python train.py --d_model=896 --n_kv_head=14 --head_dim=64 --activation="gelu" --norm_place="pre" --norm_eps=1e-05 --attn_scale=0.125 --tie_embeddings=true --parallel_block=false --extras=["capped logits"] --lr_mult_o=3.0 --lr_head=0.0119 --schedule="wsd" --decay_fraction=0.578 --doc_mask=true
Each number is 50 + 10 x the weight over the matrix's rms, rounded and kept within 0 to 99. Layers, rows and columns count from 0.

# layer 4 MLP up, 3584x896, rms 0.0252, rows 866-878, columns 768-895
46 39 58 60 54 52 44 56 51 36 50 40 48 48 47 52 49 55 51 36 42 55 63 48 57 59 50 38 53 56 49 59 45 41 35 37 38 65 38 49 50 39 59 51 77 55 37 64 53 64 31 53 73 59 36 40 50 55 57 53 41 40 55 47 55 37 37 26 68 17 60 41 37 41 45 60 63 52 38 50 69 45 57 49 38 46 41 42 46 53 59 48 66 27 66 63 52 35 38 63 44 53 52 47 68 72 53 42 59 33 50 55 43 51 51 45 53 41 43 66 29 35 57 57 45 51 54 37
54 61 55 42 50 48 57 41 44 52 43 31 41 43 45 48 41 32 43 51 54 41 52 54 40 61 33 34 64 43 56 49 39 54 41 40 57 47 44 48 60 39 57 49 65 62 63 41 54 51 30 49 54 71 42 36 53 71 58 56 60 51 40 57 51 44 39 66 63 55 41 50 43 55 43 48 52 61 52 43 46 41 58 60 39 41 43 60 56 51 44 54 55 38 52 56 67 58 50 67 56 56 53 68 51 62 51 64 51 40 42 57 61 56 50 49 64 42 43 39 45 43 45 54 45 66 61 57
34 50 34 56 60 35 48 62 55 53 47 62 52 43 51 36 69 56 38 34 32 45 52 52 43 53 48 57 60 37 52 35 53 30 52 66 54 48 45 49 56 53 46 59 47 46 31 44 55 36 48 62 54 41 49 44 54 35 56 40 40 38 45 39 54 59 34 44 59 16 54 52 33 34 45 62 37 44 29 49 37 40 41 52 53 36 37 41 61 68 40 23 63 60 39 48 45 52 31 58 46 44 60 32 48 65 58 42 67 51 56 60 56 35 39 67 40 45 51 46 53 53 54 51 49 50 53 43
59 54 44 51 46 36 51 55 47 61 40 77 47 56 57 60 59 50 44 42 44 59 59 48 59 56 77 60 27 40 40 62 52 40 60 50 50 56 38 50 55 51 51 51 63 48 60 62 62 44 60 49 70 69 49 60 38 40 48 51 62 53 40 27 57 45 77 45 46 54 50 61 51 30 43 51 52 53 46 47 36 55 38 58 53 56 53 55 42 33 34 56 59 27 61 68 48 40 48 35 37 53 56 43 50 55 57 45 54 70 49 37 56 58 57 40 50 42 34 47 57 58 31 48 69 47 59 46
60 64 45 40 44 53 58 54 36 71 62 42 35 60 48 64 41 67 68 69 63 34 59 43 30 52 59 34 49 45 69 38 53 54 70 67 40 37 43 67 43 44 55 51 55 49 36 33 45 57 34 52 43 43 50 28 53 47 39 48 50 47 50 59 49 44 63 67 40 54 59 44 38 32 48 53 57 48 66 55 43 48 42 58 49 44 58 58 41 61 40 61 65 34 44 56 55 56 47 38 59 47 38 59 48 36 62 68 47 68 57 44 59 45 55 53 60 47 21 51 46 56 45 58 49 35 37 65
38 37 54 54 46 27 68 36 52 60 53 47 49 55 49 54 49 46 51 37 49 47 59 47 41 32 57 42 59 53 61 36 58 50 58 52 44 47 42 49 61 39 43 49 53 59 57 51 37 45 45 43 52 63 30 45 53 50 65 54 57 38 52 50 40 59 31 39 42 54 51 52 34 49 50 59 31 37 45 58 50 59 54 58 24 53 79 56 67 32 62 45 61 54 60 87 58 56 48 53 66 42 56 50 55 56 53 25 34 43 61 44 63 51 47 25 50 51 40 46 79 46 41 64 57 41 52 57
30 48 69 42 54 64 51 57 38 37 44 43 47 40 51 69 70 53 42 57 27 38 67 52 52 56 67 60 31 59 50 45 47 62 48 72 40 32 32 64 46 55 52 68 57 43 47 60 30 54 49 50 51 46 61 54 31 66 59 46 47 23 63 41 66 49 45 52 73 60 50 55 50 40 57 73 55 42 37 44 46 46 50 56 46 48 53 40 72 64 35 53 66 45 58 48 55 44 42 46 41 56 60 53 42 27 49 46 33 55 49 40 52 61 47 49 48 47 53 43 38 63 50 53 54 56 44 55
53 33 44 48 53 62 63 50 56 56 52 52 64 46 38 36 59 50 67 56 52 46 66 58 50 61 71 43 45 59 55 45 57 59 60 46 56 36 40 75 55 60 52 61 33 60 55 49 51 62 44 38 66 50 67 31 49 70 67 62 53 79 53 28 54 56 64 33 59 52 35 52 43 55 48 57 46 51 39 54 54 69 30 54 61 51 50 58 56 46 61 41 80 43 57 38 44 49 66 53 32 50 71 65 48 54 63 65 50 59 51 57 48 52 60 50 62 34 51 50 63 62 42 56 50 61 46 41
43 48 52 34 54 39 53 38 42 41 50 60 53 41 47 61 62 49 40 26 52 44 75 60 49 49 56 61 63 53 51 49 50 43 45 37 38 44 68 42 44 41 48 36 46 48 44 41 37 62 42 51 33 60 51 41 54 45 53 45 29 61 37 42 67 43 45 56 49 47 52 46 52 52 43 42 38 41 51 41 46 63 43 51 49 39 53 65 57 51 51 52 55 57 58 74 53 52 43 54 28 33 64 58 43 51 54 33 22 46 51 39 58 56 40 36 46 44 57 46 53 50 45 57 29 46 22 39
48 58 52 24 55 56 40 39 50 62 54 48 47 41 39 41 58 39 42 51 37 43 60 53 55 56 60 43 60 57 56 45 55 46 57 43 59 55 53 47 66 54 57 46 39 41 66 46 45 45 64 47 39 47 62 43 58 75 50 41 55 54 57 54 39 41 58 53 34 55 64 43 42 56 31 65 40 43 52 30 39 58 69 41 46 43 43 53 25 54 56 36 43 52 44 44 41 37 38 32 34 49 34 52 53 35 64 51 61 51 59 48 25 61 57 55 41 62 35 33 49 45 46 23 53 55 40 63
62 55 37 63 52 50 54 51 56 33 40 52 36 29 60 44 53 51 49 44 48 52 59 46 46 59 57 48 50 57 48 57 38 57 38 43 61 45 45 72 46 63 50 56 40 46 40 67 58 63 58 57 47 63 08 52 66 58 56 61 40 31 39 37 44 52 44 59 72 56 45 47 58 62 49 69 68 43 52 52 51 48 50 60 49 59 63 51 30 48 61 34 59 38 68 59 52 38 50 30 47 50 49 54 49 62 38 50 74 61 56 52 54 47 37 35 50 54 38 38 53 62 61 51 37 52 52 47
51 72 58 43 41 61 38 56 47 55 54 41 43 69 51 56 44 58 62 57 55 44 59 37 61 49 70 51 58 56 43 60 30 40 53 41 51 60 53 62 35 57 48 47 41 57 32 47 61 54 57 49 52 39 54 55 34 53 79 43 51 47 49 61 45 43 41 42 52 52 42 49 33 45 44 36 44 41 49 37 42 49 35 39 52 54 57 49 58 40 68 60 50 54 40 47 62 67 53 54 58 50 45 53 56 63 58 52 57 59 50 58 39 39 52 37 52 46 63 26 49 61 51 57 57 38 56 49
36 41 64 48 64 47 25 65 55 41 37 58 35 44 44 29 46 51 47 58 24 74 47 42 43 61 38 43 49 49 33 52 36 49 40 65 52 51 41 49 52 55 59 54 38 59 51 64 44 32 56 40 36 52 58 65 43 49 60 48 52 59 51 49 47 57 45 60 46 54 38 65 49 28 46 38 38 52 63 59 60 42 38 44 43 35 52 27 46 47 56 66 28 52 61 57 44 58 48 61 44 58 51 53 44 42 75 43 60 58 61 13 46 48 69 64 62 50 39 48 34 52 53 51 51 47 49 70
# layer 4 MLP down (transposed), 3584x896, rms 0.0296, rows 866-878, columns 768-895
53 63 54 42 51 54 62 32 44 54 54 47 48 53 58 59 58 66 44 46 56 56 41 46 34 45 57 53 64 56 41 55 55 32 42 46 57 56 54 62 52 44 57 60 34 48 61 52 55 63 67 49 37 39 59 40 40 49 49 37 55 60 46 58 63 51 43 52 45 44 42 48 56 48 51 57 57 53 58 45 53 50 55 34 63 51 44 47 59 46 41 58 54 45 46 44 46 49 50 49 57 49 41 46 50 37 48 69 51 44 44 49 60 61 61 53 50 51 53 57 57 51 44 51 36 50 62 52
58 52 65 59 63 24 39 43 61 51 50 32 59 37 30 54 57 34 66 56 55 51 47 46 45 48 47 40 33 66 50 33 46 33 61 45 55 44 34 56 54 37 49 25 41 37 29 49 47 55 65 33 43 53 24 62 63 64 34 28 42 38 69 52 46 50 54 40 36 30 46 58 33 42 46 57 46 61 69 38 37 60 41 63 60 53 49 36 50 51 54 58 44 55 56 59 41 42 28 37 26 62 43 40 46 50 41 36 52 50 14 31 69 51 54 54 66 53 52 42 55 45 58 58 54 53 55 57
52 44 53 39 32 46 42 67 62 38 62 48 55 50 63 58 34 35 72 67 51 55 51 49 56 36 46 42 59 55 59 37 54 42 63 46 56 63 59 63 51 41 54 60 52 32 52 39 32 54 40 62 54 52 64 57 32 39 43 43 81 55 59 49 54 62 45 52 50 39 44 36 76 58 59 43 60 45 40 59 41 50 51 64 53 45 45 58 44 48 66 37 50 56 71 40 35 42 55 37 34 55 50 71 60 56 52 44 57 61 51 23 61 49 58 24 46 41 45 58 40 56 50 50 73 60 40 49
47 39 49 48 47 39 61 45 56 51 50 51 31 52 67 56 47 33 49 53 61 42 51 55 59 54 73 38 66 45 41 56 48 45 30 37 61 50 59 58 50 52 35 69 33 45 59 55 31 58 45 46 62 56 54 43 44 35 31 40 55 69 56 41 44 47 35 40 59 56 53 29 46 52 56 49 57 48 52 55 57 50 53 51 51 58 41 61 53 32 50 50 29 59 51 62 54 32 62 51 32 38 64 40 61 44 59 60 49 47 55 51 64 51 49 43 48 51 54 57 43 30 66 56 37 58 45 39
64 24 59 59 51 67 52 44 50 55 66 28 52 42 57 56 46 34 23 57 34 59 39 41 38 53 67 45 46 63 45 58 53 50 51 55 62 54 63 55 42 64 28 35 63 65 65 58 60 53 57 48 35 62 42 52 46 43 39 51 61 41 56 45 54 57 60 43 24 45 44 71 38 30 53 50 46 56 56 46 44 50 46 54 37 55 34 43 54 58 59 54 67 33 66 43 39 43 44 59 38 54 61 45 57 62 38 49 30 51 48 65 47 50 50 37 43 46 46 38 43 63 50 42 57 54 65 43
43 56 48 94 45 57 56 43 56 57 57 70 62 44 58 33 58 41 26 52 53 63 41 56 37 45 38 46 34 33 57 39 47 41 50 42 35 69 51 38 51 17 52 53 44 63 49 39 46 54 47 56 42 52 66 51 51 45 45 59 42 49 83 41 37 51 43 56 40 60 50 35 54 44 64 47 56 50 42 49 33 73 61 55 51 54 43 45 46 48 55 54 45 45 36 53 57 68 33 47 38 61 77 58 59 56 46 50 63 48 57 65 42 65 51 73 48 40 38 61 51 48 63 45 56 58 49 37
58 50 51 57 32 51 47 57 54 39 60 57 51 50 46 48 53 59 66 38 53 52 38 45 43 51 33 35 44 41 58 44 44 48 33 49 67 51 38 53 47 54 52 38 42 68 51 40 58 41 30 69 60 53 49 45 64 50 35 55 50 53 46 51 55 53 68 54 41 58 50 40 55 50 38 35 58 51 52 55 41 55 50 34 56 46 51 45 66 39 48 62 39 51 38 61 46 60 54 66 46 46 51 53 51 48 57 39 43 57 50 62 61 54 58 51 40 56 61 33 50 58 22 54 48 53 39 65
56 53 63 45 34 34 26 51 62 28 53 63 34 54 45 40 64 40 63 54 47 39 57 38 46 45 67 34 52 52 55 43 41 64 65 42 35 67 32 41 68 61 50 29 57 60 25 66 54 52 44 47 59 60 56 65 33 46 76 48 38 53 47 45 39 50 52 46 30 63 54 55 44 56 49 52 45 54 56 39 37 46 47 64 62 39 47 24 62 49 61 40 37 49 40 57 51 45 25 34 43 43 50 47 43 42 35 55 49 55 65 52 60 46 27 54 44 49 52 38 39 68 49 44 51 47 66 67
45 48 52 57 66 41 52 61 64 52 62 61 60 36 57 48 48 42 43 57 32 71 37 62 45 42 51 37 57 49 41 45 59 39 47 47 54 22 54 50 50 53 48 44 36 44 55 55 62 32 51 47 52 53 60 51 44 61 65 45 46 49 51 56 56 63 49 33 42 53 55 52 56 45 28 54 38 62 43 32 43 37 43 56 60 48 71 53 49 42 41 70 47 58 79 31 46 45 57 58 51 61 57 57 46 69 50 51 45 49 48 68 64 45 51 65 46 49 42 34 59 31 72 39 41 75 52 72
61 34 38 49 61 43 46 54 35 47 42 46 34 52 46 37 49 44 48 63 34 55 36 41 47 47 48 50 59 46 42 54 25 44 21 41 51 27 68 53 53 38 48 56 43 40 52 63 73 72 54 42 59 27 64 53 49 55 33 55 48 46 49 29 43 31 32 58 51 16 60 48 48 35 47 63 65 30 66 46 21 53 50 51 41 46 31 54 49 35 45 49 68 56 60 52 54 37 38 64 52 32 52 41 44 32 53 45 42 49 32 36 55 43 44 44 41 52 43 40 54 60 44 50 31 71 48 55
39 49 47 41 43 51 55 66 35 56 61 46 50 54 67 57 55 45 56 60 57 40 45 51 60 49 70 36 45 41 66 29 47 44 53 44 67 32 44 52 34 47 52 43 63 29 51 53 36 34 60 66 66 64 52 43 50 48 47 60 55 38 56 51 46 42 42 38 54 58 58 46 66 45 39 51 42 67 37 48 32 62 46 52 49 55 41 30 63 44 39 63 45 45 33 60 46 67 43 48 51 55 55 50 41 71 44 50 47 55 63 41 48 58 35 66 48 46 49 52 58 61 42 48 32 45 56 50
48 38 54 58 57 55 36 53 53 48 67 49 62 61 53 69 50 33 50 35 50 62 51 46 40 52 48 60 47 39 51 47 78 51 35 45 66 47 46 48 35 41 54 62 40 44 47 47 53 38 39 32 47 58 59 45 64 58 62 50 51 38 48 47 49 48 35 59 57 56 46 62 55 57 49 54 54 50 46 54 41 49 46 44 55 62 64 57 59 60 52 54 41 65 44 58 53 34 33 45 52 52 42 58 50 46 44 47 54 58 55 55 49 38 65 57 53 62 50 64 48 43 37 42 51 64 59 44
52 49 54 59 72 39 52 45 45 51 35 29 46 48 52 58 66 52 55 49 56 45 48 78 54 55 40 74 56 57 47 38 36 60 71 61 45 62 57 44 20 37 62 33 66 67 50 52 56 40 39 49 56 55 53 53 40 35 48 60 63 48 47 30 39 49 47 46 63 41 57 49 58 49 41 53 51 44 30 53 57 77 41 59 53 51 53 48 33 35 56 59 66 39 46 36 42 41 46 40 40 40 48 46 48 36 51 51 49 54 34 44 56 42 53 31 63 66 56 60 58 58 53 52 77 52 55 65